From a checkpoint of a small transformer trained on Wikipedia.
Size: width 64, 3 heads of 32, MLP 128 tanh GELU, 1.11M parameters.
Training: a variant of SOAP for these matrices, 120M tokens, 3666 steps.
Each number is 200 + 20 x the weight over its row's rms, rounded and kept within 0 to 999. Layers, rows and columns count from 0. The size before them is the row's rms in percent of the matrix's.

# layer 13 attention key, 96x64, rms 0.195, rows 35-63, columns 0-63
090,198,203,185,196,191,166,161,196,169,217,203,211,192,229,190,213,207,178,209,215,195,228,244,262,212,185,178,199,171,214,205,213,188,181,204,201,214,192,203,200,194,184,215,217,193,174,184,225,207,175,220,200,212,218,171,175,215,235,185,216,198,219,181,158
093,232,202,228,174,197,202,205,192,233,162,188,211,181,190,185,219,213,185,199,169,190,239,202,201,184,181,214,210,168,189,197,214,220,171,195,174,205,207,217,166,183,248,180,195,195,199,175,221,178,218,199,168,203,200,167,219,192,227,241,182,188,198,197,185
094,200,139,225,189,205,205,220,204,177,192,187,192,214,195,189,228,215,208,188,205,206,186,258,218,207,193,172,185,199,204,197,201,226,176,193,204,180,192,169,194,208,210,224,208,198,172,182,211,204,199,176,211,200,169,203,204,168,176,207,190,183,194,258,234
091,224,214,222,238,208,188,175,174,204,222,180,210,195,218,178,162,201,220,186,232,199,175,218,201,193,173,238,205,238,220,173,175,223,194,186,191,194,207,169,193,225,205,181,201,201,187,209,183,174,197,201,198,217,214,222,229,183,211,202,232,208,244,196,174
095,200,206,210,211,177,184,207,223,231,201,219,220,205,184,207,209,211,166,207,195,205,200,205,212,210,180,160,180,157,220,192,187,211,232,185,181,196,174,216,212,171,201,150,187,185,226,216,218,212,227,190,186,215,248,193,191,189,166,205,200,227,186,238,199
102,189,189,185,202,184,203,232,206,183,172,212,202,206,183,197,173,159,189,213,215,166,190,221,193,207,232,202,182,193,198,168,227,188,186,215,183,200,214,179,211,214,211,197,178,151,187,205,194,232,208,230,210,154,202,199,218,184,184,187,191,188,204,207,262
100,187,206,218,207,181,218,166,220,185,193,223,194,224,203,181,209,185,234,182,194,235,195,184,176,174,176,201,167,199,197,179,226,202,186,228,189,208,218,205,192,164,216,180,226,212,202,183,205,178,203,248,148,202,189,219,193,230,207,215,205,189,212,222,171
088,229,209,198,177,216,226,182,213,193,194,219,173,170,172,176,211,184,188,184,187,171,187,218,201,198,208,229,168,152,177,184,235,207,205,207,211,211,197,193,187,185,178,217,190,195,226,161,194,167,193,237,214,226,182,208,149,202,203,191,192,212,201,209,192
090,218,201,198,202,172,200,191,181,200,174,210,175,233,157,202,150,174,209,197,169,194,218,195,220,187,187,185,192,192,196,190,205,225,204,220,205,238,215,198,175,221,193,204,224,194,230,237,209,185,213,218,253,193,179,186,201,226,222,202,192,206,234,216,207
104,210,196,187,172,193,182,225,192,194,192,199,219,209,200,197,189,217,172,172,194,182,162,205,215,214,173,187,203,174,211,171,220,233,155,133,190,166,199,199,199,192,200,199,171,203,240,220,197,230,189,191,208,173,182,198,185,192,213,200,189,199,203,198,233
088,189,221,189,168,179,211,164,168,230,205,195,208,215,228,224,186,192,198,216,232,209,192,199,177,219,195,184,197,156,229,203,227,200,207,209,197,213,237,177,174,223,203,196,214,189,192,217,189,194,207,208,162,249,172,208,226,195,194,211,218,164,190,192,185
087,194,163,223,179,213,191,215,198,199,211,206,194,191,217,189,200,188,202,183,205,189,182,185,183,245,185,228,217,240,194,232,194,167,214,211,233,185,224,192,214,183,205,184,159,226,224,192,249,191,212,200,172,213,203,223,196,171,201,200,171,191,216,195,165
088,217,194,196,183,195,179,224,224,198,199,187,231,231,174,214,183,199,269,222,188,187,202,182,234,215,237,170,164,200,207,172,197,203,223,195,223,192,207,190,217,218,201,216,218,229,179,202,207,195,188,204,167,221,213,185,191,214,212,203,186,236,195,214,182
093,185,219,233,189,174,224,210,189,211,219,201,212,197,224,175,209,231,221,179,182,156,183,212,225,177,246,201,198,167,205,195,172,209,189,176,164,223,209,200,182,248,177,200,209,220,209,208,160,225,196,195,193,198,197,223,195,188,220,198,187,220,208,204,184
085,229,220,212,204,217,184,197,160,206,167,212,189,201,178,203,208,198,191,188,201,160,215,200,180,197,168,208,173,158,223,216,193,217,197,227,203,175,226,203,208,218,219,192,179,212,183,182,184,210,195,195,201,190,198,230,164,192,152,156,198,216,174,178,220
092,220,213,178,201,192,212,213,179,194,236,202,181,209,173,218,207,225,219,183,209,181,229,196,180,196,187,197,181,202,220,211,193,199,219,196,158,169,203,207,198,187,188,183,190,184,203,218,219,178,224,190,183,218,236,160,184,241,194,181,162,161,242,200,214
103,191,170,210,234,199,219,207,193,213,234,219,220,222,190,179,177,185,221,191,213,170,211,215,171,178,216,213,216,174,203,223,195,211,225,153,169,189,174,198,218,190,174,215,197,183,185,193,214,163,177,184,202,158,165,189,201,183,204,200,215,184,193,191,230
097,177,199,234,188,208,194,207,211,195,216,201,211,220,231,176,181,198,183,193,231,216,225,203,189,196,177,200,177,197,227,206,211,211,254,183,187,208,225,250,179,200,177,206,199,175,182,238,184,193,196,165,186,197,218,196,185,190,237,198,168,199,216,165,190
096,206,191,206,188,202,166,200,221,173,230,173,158,237,191,218,201,201,176,213,158,197,171,173,192,202,211,206,196,181,193,184,208,199,172,218,204,191,211,161,206,234,201,247,203,203,194,201,193,206,220,199,188,218,207,221,218,233,183,161,217,228,224,207,211
091,182,215,187,235,148,147,187,227,209,203,203,201,202,193,205,247,169,198,189,224,198,218,192,166,182,185,220,169,211,210,210,204,208,203,186,173,231,190,251,204,177,196,206,209,217,187,210,188,174,176,209,216,197,173,179,207,189,195,200,187,195,200,188,188
096,213,185,211,221,234,209,167,185,183,186,228,183,240,219,190,185,209,236,254,220,193,211,160,219,201,177,209,193,196,163,185,209,209,194,181,208,183,166,228,195,213,203,239,235,199,194,214,196,206,228,196,176,188,214,192,190,197,201,199,177,205,179,209,188
097,208,187,202,216,161,238,228,238,176,195,242,193,193,211,207,181,202,206,182,203,230,193,209,202,187,209,187,224,173,199,222,228,203,186,236,231,209,207,216,206,218,202,174,232,211,193,217,173,197,186,244,213,213,215,183,249,208,208,198,214,225,201,210,197
094,214,204,180,220,195,206,194,211,175,184,177,190,201,211,191,199,197,242,205,199,213,194,172,200,170,230,223,214,188,208,207,241,239,196,207,217,223,215,200,179,140,202,181,188,204,216,194,197,235,179,151,182,172,197,199,220,210,198,212,166,226,206,202,207
087,213,203,238,183,175,231,243,166,179,213,193,172,200,179,177,194,198,187,263,205,208,178,157,204,176,188,211,184,222,197,216,172,205,167,189,221,199,198,196,198,173,206,225,177,198,179,212,213,212,210,208,200,179,189,196,200,194,215,198,212,184,175,213,173
096,194,219,233,197,173,214,201,223,211,185,194,146,201,141,208,194,203,228,199,183,205,173,230,226,223,205,203,225,202,198,186,198,184,209,190,221,181,207,182,209,202,182,221,203,172,191,240,176,217,223,190,181,209,183,211,187,189,239,187,214,215,163,200,205
087,228,238,172,211,246,186,222,246,180,179,198,218,195,213,177,180,208,218,186,231,199,181,219,219,170,192,208,190,193,208,201,230,192,188,183,177,184,199,192,177,205,214,208,174,218,239,176,223,214,198,189,204,204,234,175,205,201,196,195,241,193,177,192,215
085,191,167,170,205,207,209,189,193,196,220,189,234,246,180,201,216,240,201,197,215,220,201,175,191,203,213,232,186,217,212,181,231,162,195,177,186,211,201,201,169,225,194,163,212,243,212,198,222,208,211,205,199,192,228,210,179,161,206,203,215,228,195,175,208
104,179,191,198,217,192,200,212,195,230,224,234,205,218,200,193,217,174,137,207,222,187,217,206,179,153,165,202,228,208,191,229,197,199,209,175,170,170,231,220,174,214,158,194,191,196,221,183,209,192,207,197,187,218,200,188,187,189,209,197,221,192,216,209,177
090,204,194,170,230,180,205,197,190,200,233,224,188,212,195,221,208,201,225,195,193,198,218,215,242,208,237,187,164,218,214,202,186,217,194,195,210,170,190,218,205,184,216,197,161,227,219,145,186,184,209,217,201,172,232,217,234,206,216,219,222,193,198,193,230
# layer 13 attention query, 96x64, rms 0.191, rows 36-63, columns 0-63
094,215,200,217,173,177,207,221,205,226,189,177,215,191,199,218,206,206,196,212,193,202,198,227,198,237,204,179,231,184,211,228,211,206,182,153,218,165,173,224,174,202,238,225,203,206,190,176,213,195,217,211,188,241,250,185,181,189,222,210,188,173,206,218,200
095,157,198,189,178,236,197,225,202,153,176,212,220,218,203,190,191,230,184,194,208,232,168,195,220,196,166,178,226,206,208,206,187,220,190,179,191,194,175,194,203,212,192,207,179,208,187,221,187,224,183,216,183,186,210,240,215,183,199,199,211,165,160,232,204
093,229,185,231,251,248,201,168,178,223,219,194,199,205,198,223,162,214,203,227,227,183,194,220,222,211,171,203,217,230,178,174,181,200,205,167,188,185,204,208,185,217,221,211,200,193,186,212,184,180,176,209,181,170,187,191,205,183,216,200,215,224,220,195,202
086,150,183,206,183,182,184,195,197,199,205,175,219,180,173,192,226,218,194,200,169,245,197,185,194,221,211,236,200,210,173,217,189,179,232,168,207,201,174,184,219,202,210,178,232,166,217,200,187,213,247,210,218,195,207,180,188,209,206,220,227,222,194,210,203
103,213,217,189,174,194,199,213,213,208,169,204,206,208,173,200,193,229,171,199,208,168,178,192,190,185,201,211,240,208,203,183,257,243,212,190,211,215,172,171,203,210,203,209,207,201,207,224,163,190,211,230,205,160,197,223,240,177,211,195,196,235,192,191,204
095,200,209,224,205,195,200,179,200,236,217,201,213,218,217,201,195,174,197,222,200,240,174,230,199,202,236,225,193,186,214,203,214,184,208,196,189,158,206,224,209,175,187,196,201,246,194,176,228,202,211,211,213,204,204,251,167,240,186,178,204,197,235,201,218
082,212,225,198,188,228,184,236,210,185,188,197,215,212,211,211,248,145,190,180,192,178,204,215,193,236,214,209,202,192,182,185,182,187,205,153,203,195,200,182,212,169,223,224,197,193,243,194,189,199,210,190,245,213,197,225,210,197,184,176,212,200,199,215,173
095,203,180,222,216,181,221,219,188,204,188,154,206,213,188,205,176,195,182,168,191,174,217,178,223,187,221,230,207,198,206,175,227,157,183,184,192,199,215,176,203,198,193,229,198,203,197,223,192,185,207,230,227,204,196,207,212,227,199,169,175,153,224,239,188
097,187,191,194,183,192,203,203,212,192,164,215,165,204,180,176,195,225,177,182,176,221,207,201,213,211,172,177,190,171,208,185,197,172,199,168,234,219,195,202,200,211,234,202,218,214,215,251,175,208,186,179,207,185,188,159,210,167,182,208,173,213,183,236,208
089,220,191,203,177,151,193,212,188,219,214,194,224,198,193,214,170,218,189,158,204,203,191,219,173,218,190,201,213,153,201,218,181,196,229,212,204,202,209,189,211,238,192,175,196,219,172,202,201,173,172,203,213,256,184,204,220,216,158,206,217,185,198,195,198
085,214,221,217,173,234,182,196,191,190,238,223,198,217,205,205,160,199,192,224,196,183,185,191,182,233,199,215,198,233,188,239,187,187,189,222,209,203,203,189,202,175,212,209,181,202,202,173,258,219,195,172,166,181,185,205,199,170,236,194,176,220,202,210,195
088,189,201,203,201,204,225,219,186,199,198,201,236,196,241,179,202,197,220,214,222,247,211,157,191,182,197,181,206,193,197,180,203,184,219,185,207,211,197,165,221,157,189,201,253,182,154,199,202,200,180,189,223,207,195,194,230,198,212,167,179,183,189,205,198
097,210,190,208,231,200,239,212,197,220,226,237,213,214,245,192,215,179,194,209,187,205,210,206,193,217,222,202,202,200,204,178,158,224,217,177,190,235,203,222,191,208,220,217,187,209,205,181,185,208,174,246,193,194,188,201,204,201,220,228,237,185,203,244,229
082,214,187,220,187,220,207,185,184,204,178,202,209,228,201,201,214,219,182,210,188,204,224,188,178,229,203,234,160,208,161,199,199,231,205,195,200,177,206,175,194,222,209,250,211,229,205,203,137,213,204,198,173,228,199,224,194,182,204,189,194,210,170,185,178
095,194,203,193,241,191,178,205,246,215,241,190,198,206,195,170,160,212,201,214,195,228,184,192,199,218,218,196,210,187,206,208,176,224,206,199,186,182,210,187,210,209,216,200,182,205,175,229,229,200,230,173,194,194,255,189,207,229,161,173,194,198,179,219,204
101,181,206,190,245,197,193,199,217,185,201,221,191,212,207,187,185,203,218,205,239,170,196,168,176,185,153,185,161,193,207,202,235,222,195,139,193,193,183,191,208,207,188,189,174,199,229,217,197,195,229,218,172,192,207,213,196,174,202,210,237,210,187,192,196
098,204,210,196,183,185,199,197,216,218,233,163,185,193,214,207,162,193,188,211,214,175,243,200,200,205,200,205,186,176,174,202,206,217,218,191,233,226,213,235,197,184,178,179,151,183,170,190,193,220,208,213,221,212,206,187,165,201,206,193,210,223,223,226,244
099,196,202,197,208,231,201,190,226,158,204,191,170,206,226,160,228,231,183,192,180,214,159,183,203,203,240,185,228,194,187,208,206,204,205,198,215,223,205,195,193,192,183,230,211,206,187,226,188,156,179,183,177,213,199,196,238,233,205,172,201,207,204,193,170
092,205,190,187,227,189,175,210,176,219,215,175,199,203,190,203,240,165,180,207,237,227,213,203,180,202,215,217,169,177,225,223,196,188,200,184,179,201,210,225,162,190,171,215,167,199,188,205,196,208,230,218,199,163,157,201,205,190,214,195,199,219,194,174,237
099,200,210,218,215,209,170,193,164,196,173,205,242,179,213,167,212,194,211,244,182,193,212,197,228,184,193,203,161,188,162,196,238,233,199,198,210,213,229,193,201,207,179,213,204,182,179,190,203,175,193,171,202,217,199,212,186,218,180,199,162,213,217,233,210
097,203,169,224,209,177,229,215,221,190,182,206,208,235,219,182,188,168,208,165,191,193,189,225,232,189,236,209,214,182,197,189,243,186,194,203,203,186,188,180,203,223,180,183,177,220,210,160,217,238,197,234,212,164,201,210,229,212,220,200,218,209,193,194,199
093,235,185,213,203,184,219,199,241,187,196,223,231,224,197,208,185,184,211,201,208,204,212,210,213,201,186,209,189,225,242,220,236,197,194,171,211,226,214,222,175,170,214,141,188,202,201,206,181,209,186,182,216,205,210,221,165,223,186,194,178,216,191,211,163
090,188,213,247,208,162,222,201,190,167,197,182,197,199,210,207,183,185,186,248,201,196,214,179,203,151,208,197,198,229,178,221,195,174,181,194,162,193,218,215,191,191,202,199,209,188,160,224,203,217,194,181,178,210,184,231,215,167,207,229,185,193,182,180,210
090,205,234,210,198,184,196,177,208,186,194,173,187,193,152,158,216,167,227,181,167,230,216,197,183,195,180,190,210,218,192,164,192,186,186,210,210,201,196,159,229,187,196,207,197,190,174,202,190,206,164,201,181,211,163,206,218,179,212,187,225,190,188,209,236
097,239,219,176,200,200,196,180,206,198,173,232,181,173,218,203,210,233,204,212,205,213,174,214,205,177,189,180,181,201,193,200,216,184,194,190,228,200,193,202,175,206,235,203,210,170,213,187,169,235,187,158,236,198,243,184,212,194,199,151,222,211,201,192,212
092,205,203,178,210,225,184,197,195,236,222,194,210,183,177,224,237,239,217,205,197,199,191,179,197,197,240,196,183,204,208,205,182,230,196,168,213,196,211,237,171,183,192,170,216,237,207,192,214,226,158,175,188,185,203,207,186,175,183,185,203,229,177,229,213
097,203,187,182,223,196,182,219,222,218,214,186,182,226,219,197,190,206,185,217,201,194,190,186,175,203,202,176,206,192,160,215,204,187,179,199,163,190,197,211,180,212,176,221,197,193,239,209,186,185,206,176,200,221,218,185,179,192,211,242,242,246,223,226,248
091,178,208,173,221,201,212,189,195,180,231,237,220,186,191,195,231,206,197,185,210,219,227,232,208,187,187,204,183,240,200,205,190,206,192,193,207,179,171,208,201,198,218,192,218,240,216,208,168,153,203,201,206,161,244,197,241,178,208,209,189,227,205,203,205
# layer 13 attention value, 96x64, rms 0.155, rows 32-57, columns 0-63
099,154,177,195,193,231,223,171,198,227,230,212,213,180,201,200,194,201,203,195,196,210,195,214,193,190,204,225,216,160,192,211,223,225,224,254,195,209,206,172,187,191,187,168,198,187,171,171,197,204,180,233,188,226,177,237,219,186,193,197,193,168,210,209,194
078,169,242,217,197,178,152,192,219,207,224,189,196,216,200,225,236,209,197,223,211,196,229,187,155,184,192,224,191,172,192,211,215,204,218,166,183,198,204,236,178,189,200,193,197,210,214,176,211,244,178,239,209,196,190,222,198,195,192,192,214,185,200,221,191
119,201,209,211,201,199,165,212,202,186,214,206,202,206,231,202,229,202,175,223,222,238,160,184,221,203,211,223,211,185,158,199,196,201,177,163,193,184,215,210,158,151,196,193,187,202,222,201,171,221,199,224,206,222,187,193,221,235,206,211,211,213,205,183,165
106,221,187,212,225,180,218,195,203,183,180,224,145,202,177,191,223,193,180,241,206,200,200,211,242,209,169,202,208,168,207,187,204,206,233,210,187,191,204,203,210,210,148,207,197,198,224,211,218,195,185,222,208,195,147,200,206,231,223,195,204,173,200,215,196
100,187,185,199,208,195,158,228,233,207,175,206,216,218,194,193,204,221,225,182,222,163,201,184,209,166,239,188,176,194,175,225,206,186,194,197,221,168,197,210,226,212,204,191,193,199,264,229,223,210,190,208,203,210,205,219,194,214,202,208,217,214,193,177,163
114,213,217,206,213,213,243,176,194,197,202,182,228,206,220,204,190,223,183,195,196,211,208,190,199,187,222,174,177,175,205,162,236,175,184,203,226,187,238,199,207,203,199,197,197,246,205,231,186,191,173,195,188,244,186,210,185,240,177,237,210,178,186,201,201
097,220,160,209,215,166,201,168,179,228,202,204,180,197,181,216,243,213,201,225,204,242,214,218,223,203,198,207,180,194,203,197,204,173,214,210,186,185,210,201,188,217,174,190,187,231,170,206,194,235,204,221,162,187,190,195,190,212,178,145,225,190,205,211,197
097,208,198,218,198,172,194,179,196,195,211,199,236,204,173,180,234,173,191,201,215,185,215,203,171,194,211,175,193,201,219,183,199,228,166,188,168,199,167,177,190,203,223,183,257,167,200,210,200,198,239,221,214,210,167,155,204,207,214,187,215,193,195,195,189
098,200,168,193,192,209,200,188,190,203,193,201,162,235,202,172,210,179,226,183,217,174,209,170,241,219,168,197,182,215,210,187,213,154,192,184,222,200,200,191,195,205,194,208,196,165,201,203,215,241,189,196,175,213,243,177,177,155,176,199,191,201,211,191,192
106,173,167,232,211,179,186,199,185,227,227,178,180,219,196,201,226,206,216,245,222,217,225,211,168,225,192,226,226,234,204,183,183,247,225,197,192,207,202,191,195,221,158,166,193,195,180,188,197,198,186,199,203,215,227,206,203,210,204,191,177,175,205,189,202
111,156,210,200,200,222,195,224,243,207,192,191,246,187,172,216,189,181,208,204,185,173,200,190,223,227,212,200,176,179,233,201,250,210,194,206,187,218,201,161,216,219,210,189,213,185,206,190,212,204,193,183,216,169,207,191,168,207,176,236,174,219,198,201,191
091,185,201,163,221,197,201,188,202,228,182,185,185,216,164,170,189,208,230,200,186,212,217,248,170,179,214,195,195,222,206,170,163,220,178,223,209,210,202,220,178,173,171,213,178,201,235,186,203,219,221,170,174,190,196,197,192,204,213,195,183,209,191,167,225
091,231,209,244,205,172,180,222,195,193,219,174,209,228,212,198,221,204,210,206,211,165,198,167,189,205,229,216,155,181,182,203,213,210,196,193,189,226,195,209,213,195,197,166,167,197,216,188,193,190,216,213,188,189,241,229,190,192,225,213,193,194,235,158,185
089,204,227,160,209,213,159,188,196,193,162,213,212,210,182,198,210,220,221,230,199,211,218,231,171,217,220,203,211,208,204,228,200,198,225,207,159,195,184,194,181,235,186,190,228,185,217,196,217,183,206,243,156,175,196,219,230,188,202,181,204,192,187,210,189
098,204,197,211,204,196,188,169,206,212,210,195,184,177,199,222,213,181,160,242,186,188,175,219,191,191,187,182,231,166,206,201,221,187,221,232,198,221,167,241,202,227,243,203,203,203,206,210,177,190,194,211,214,184,186,217,193,212,217,143,200,185,208,179,178
103,189,239,189,223,202,189,232,231,209,191,192,211,189,190,194,210,230,198,179,171,168,216,208,222,191,187,211,184,190,196,202,204,227,176,203,226,216,219,236,216,186,179,225,191,180,223,180,226,217,191,188,194,151,225,233,187,183,189,182,210,221,172,207,162
094,204,206,229,211,193,222,200,185,207,190,206,192,207,220,223,184,194,239,250,193,226,199,184,205,216,158,193,225,175,180,198,208,184,202,201,212,197,156,158,205,181,176,202,196,181,218,233,148,180,197,197,226,187,174,188,186,208,215,205,215,181,215,184,218
105,176,192,199,172,174,224,184,182,197,215,176,182,153,208,204,202,222,196,209,179,203,203,241,207,188,182,229,225,200,228,178,193,224,207,199,181,220,205,176,216,191,174,172,192,180,224,211,176,196,200,203,189,189,229,197,225,244,230,190,236,230,195,197,220
103,219,212,185,193,209,217,232,192,207,182,221,198,187,217,211,209,218,156,219,156,226,209,190,212,206,215,193,192,227,197,236,191,184,189,181,228,195,182,210,234,210,203,192,196,192,171,199,190,190,260,210,239,197,162,207,218,207,235,189,230,198,208,193,197
103,199,205,206,240,211,175,189,188,239,212,199,177,166,222,169,203,198,206,180,185,225,199,192,200,223,223,192,209,176,245,207,191,154,177,219,199,236,182,189,206,197,222,230,181,190,197,210,220,159,214,194,205,162,204,185,186,205,225,177,197,210,181,197,213
110,212,179,224,219,204,162,182,186,202,193,197,201,197,242,189,236,216,237,238,201,187,176,231,167,213,187,217,200,208,202,200,188,183,208,192,233,173,236,188,183,210,227,194,201,187,194,222,208,194,196,237,231,222,197,206,189,171,213,228,196,228,211,207,229
117,229,212,205,212,196,182,217,180,213,198,172,214,227,201,177,210,213,218,222,218,200,201,214,195,203,200,153,202,155,193,225,199,231,197,207,213,217,215,248,202,185,239,184,179,201,220,198,213,227,161,203,204,213,190,217,243,210,197,208,224,227,227,182,187
109,222,201,161,178,174,191,174,211,201,192,190,217,207,205,192,226,187,185,209,166,189,190,235,216,209,182,239,200,211,183,151,206,206,220,210,199,216,183,180,202,196,184,160,217,223,198,177,207,235,233,243,181,214,182,204,206,210,197,203,222,172,209,190,225
101,180,227,219,195,239,237,199,175,216,220,189,199,222,181,190,197,216,203,214,180,185,189,196,191,228,192,192,214,193,201,215,216,206,249,180,244,188,209,188,170,196,212,217,206,194,190,223,203,216,201,225,180,191,183,205,207,225,203,180,234,196,168,188,140
110,178,162,204,190,211,166,180,206,198,211,150,180,191,217,214,235,196,233,165,204,184,191,213,220,172,189,207,211,204,226,203,199,201,216,180,198,207,188,184,209,194,190,194,188,208,227,161,211,191,216,151,214,183,233,188,195,246,187,196,199,211,169,211,214
095,197,213,171,209,219,190,195,195,177,195,196,213,189,180,187,186,189,209,199,203,200,183,197,167,187,237,180,162,169,193,205,238,219,204,205,195,223,222,182,180,227,157,217,236,181,198,197,227,221,219,203,223,195,220,178,180,147,187,227,176,217,207,214,210
# layer 13 attention output (transposed), 96x64, rms 0.123, rows 32-57, columns 0-63
104,206,233,181,209,211,194,231,208,192,212,193,208,175,216,162,232,164,202,220,228,169,223,203,214,173,187,206,203,207,237,178,173,206,228,181,193,205,191,194,224,212,198,200,162,198,203,244,180,153,221,193,194,188,222,179,198,219,216,179,200,174,201,201,192
079,231,164,200,204,188,216,219,180,200,225,212,182,207,218,195,186,201,214,202,195,200,174,231,218,213,228,206,206,196,195,227,217,202,209,226,202,211,244,188,210,213,166,218,216,208,191,241,239,192,220,195,205,223,204,202,193,210,154,177,227,186,256,198,205
121,183,186,195,144,189,212,196,193,202,200,214,242,200,194,196,201,229,205,182,194,187,198,229,206,220,184,198,194,215,201,220,185,170,185,229,214,191,219,184,236,245,203,231,206,217,210,212,203,215,208,187,206,226,212,195,177,140,198,168,211,177,211,205,226
116,213,228,205,173,169,186,205,203,225,210,213,223,194,220,214,194,238,197,177,214,221,239,223,166,203,224,219,174,208,203,227,202,207,219,218,189,201,224,171,218,186,207,229,212,185,197,173,177,171,216,201,189,199,235,173,180,228,199,240,193,183,223,187,201
107,222,199,188,191,199,207,183,179,159,216,217,159,230,195,202,215,192,188,184,213,215,172,209,202,211,179,189,200,215,214,222,241,207,185,229,175,232,203,183,200,168,171,200,224,186,184,182,179,203,177,185,176,182,196,224,206,168,220,181,188,224,173,190,241
123,200,201,211,175,197,200,187,219,244,213,214,212,219,192,193,207,210,205,246,235,189,167,187,224,189,178,198,199,231,219,225,213,229,201,187,160,167,170,187,195,209,221,238,203,190,218,185,197,202,235,198,227,165,188,200,186,195,225,164,199,195,211,183,194
103,207,225,195,180,175,204,207,246,185,207,207,197,221,229,219,185,222,216,191,184,197,176,199,184,167,219,229,207,203,200,200,166,232,202,221,218,197,241,193,209,238,221,235,200,190,167,210,216,203,228,187,205,224,177,234,176,222,214,227,190,205,218,193,190
113,250,206,200,235,204,192,239,217,227,222,194,193,222,231,205,207,257,175,169,197,210,196,192,201,211,169,198,198,165,176,192,217,176,211,196,217,207,220,192,192,190,230,197,161,204,205,220,212,209,203,187,192,165,193,206,212,202,187,192,203,244,211,208,196
096,227,230,183,207,186,183,198,255,196,206,170,203,205,175,200,208,211,226,181,179,238,190,195,172,206,207,205,244,219,193,222,174,230,201,207,185,199,201,228,201,190,186,182,233,209,218,197,180,196,208,170,223,200,182,192,195,185,223,238,184,221,187,222,232
115,199,193,199,191,208,215,202,237,186,187,192,183,127,210,178,188,203,198,166,185,163,223,211,222,171,225,207,202,178,212,168,171,200,202,225,202,211,216,203,227,210,223,219,192,208,187,217,213,212,189,205,224,168,211,168,203,214,198,221,197,209,217,224,169
118,246,152,209,224,213,203,162,192,227,214,201,232,191,198,196,210,199,198,195,219,222,198,196,200,156,218,182,199,161,225,194,198,228,227,192,219,210,202,221,175,162,187,191,183,180,230,221,191,178,193,210,197,207,187,198,204,174,226,198,206,205,178,199,237
090,192,200,221,202,199,201,205,203,178,176,192,191,227,249,218,224,202,213,189,203,200,198,164,206,197,187,194,212,209,220,208,224,202,210,186,206,221,177,185,218,196,239,170,244,203,209,226,192,191,195,240,218,184,212,234,218,175,199,224,198,233,212,232,154
093,223,165,206,178,209,197,194,220,187,162,221,183,179,225,226,196,240,189,223,211,204,194,249,223,208,207,206,186,214,204,219,215,187,179,175,181,198,202,215,218,203,223,215,207,202,187,225,235,216,163,178,207,225,205,187,188,205,230,186,170,210,187,217,240
097,199,194,189,193,174,196,218,168,160,182,203,156,213,219,200,221,190,191,184,209,224,222,226,184,179,202,210,224,178,205,223,184,202,195,177,230,207,220,203,214,162,203,197,196,208,212,196,196,192,222,207,203,186,249,224,151,197,160,183,208,198,209,167,180
100,208,168,194,205,196,209,237,170,199,217,227,181,225,210,197,186,216,207,209,238,178,249,199,202,201,219,223,192,214,187,189,219,207,220,201,204,166,203,168,217,203,185,220,184,165,156,189,209,215,196,219,201,212,218,212,227,206,178,222,205,171,209,210,244
107,205,176,208,195,221,220,185,166,165,200,193,220,214,221,157,209,198,190,215,198,234,167,193,221,202,245,189,205,217,203,228,220,183,213,206,196,196,170,217,205,181,170,212,227,214,181,217,197,182,177,228,186,210,159,217,169,182,191,220,196,176,185,178,195
097,224,193,215,176,232,178,227,213,226,207,212,226,187,192,225,221,199,186,175,229,170,212,217,143,207,215,231,198,193,206,188,204,201,167,204,191,174,225,187,167,229,217,185,203,215,206,182,197,199,220,197,206,221,218,166,187,180,188,235,191,222,184,189,219
113,215,205,237,208,226,200,215,220,199,180,223,178,233,226,162,171,183,216,192,194,201,226,184,187,190,188,221,171,178,163,201,202,195,196,223,206,173,208,187,210,195,204,215,195,208,164,204,215,186,197,197,198,222,206,173,169,171,180,230,165,195,199,222,153
094,215,230,230,207,208,201,187,192,200,182,184,177,234,167,231,170,229,200,186,210,166,191,204,210,209,186,208,207,209,195,183,203,198,204,184,220,209,212,203,163,220,197,238,208,210,228,187,165,237,172,213,175,252,225,201,190,210,181,212,206,236,200,209,206
096,196,183,207,183,210,194,219,199,209,193,206,210,217,182,211,188,211,151,209,233,186,183,181,176,175,196,171,252,210,175,178,190,224,198,200,216,193,196,224,194,218,181,199,216,216,182,207,194,194,158,192,231,207,193,215,263,206,201,230,211,177,192,184,175
110,207,204,220,216,188,220,214,209,222,229,209,199,185,154,226,189,185,190,155,216,180,202,202,218,191,188,203,200,221,178,180,211,199,192,230,155,212,214,191,237,196,206,149,209,224,224,202,202,221,189,201,236,192,202,204,203,200,177,180,165,225,171,196,183
122,190,182,228,207,181,208,219,185,183,202,238,205,208,190,194,202,214,180,197,219,193,174,219,218,223,210,219,186,233,205,217,269,153,223,196,229,192,199,198,215,216,188,221,229,199,202,201,217,180,229,176,218,174,203,214,174,218,227,201,192,174,208,206,209
107,198,243,221,212,220,198,250,213,198,208,193,216,206,206,211,185,217,202,201,199,216,233,184,194,197,197,179,200,198,224,209,172,206,207,190,190,215,217,197,214,197,207,215,203,176,192,251,182,198,188,202,204,207,194,203,155,196,158,154,194,220,218,254,173
109,199,210,171,221,182,211,214,216,187,195,200,182,192,209,170,174,194,132,202,209,197,174,211,208,207,218,166,232,219,223,207,211,192,166,185,206,197,206,192,201,199,203,210,186,211,202,180,195,206,245,220,233,206,192,203,171,190,170,214,219,162,227,196,234
105,178,206,190,208,217,234,231,212,227,182,225,224,170,190,161,169,194,240,230,225,208,187,182,188,199,198,172,210,194,185,166,189,195,196,224,230,210,238,200,198,157,188,200,198,185,172,198,231,190,202,206,190,193,160,220,195,177,211,215,196,206,199,204,207
096,246,149,189,211,192,228,170,205,201,203,193,220,210,178,203,242,188,210,191,225,211,192,224,217,189,174,215,182,213,196,207,197,197,176,189,207,182,184,230,205,180,213,166,187,200,209,211,173,183,177,223,177,182,178,223,196,204,184,198,209,243,244,210,201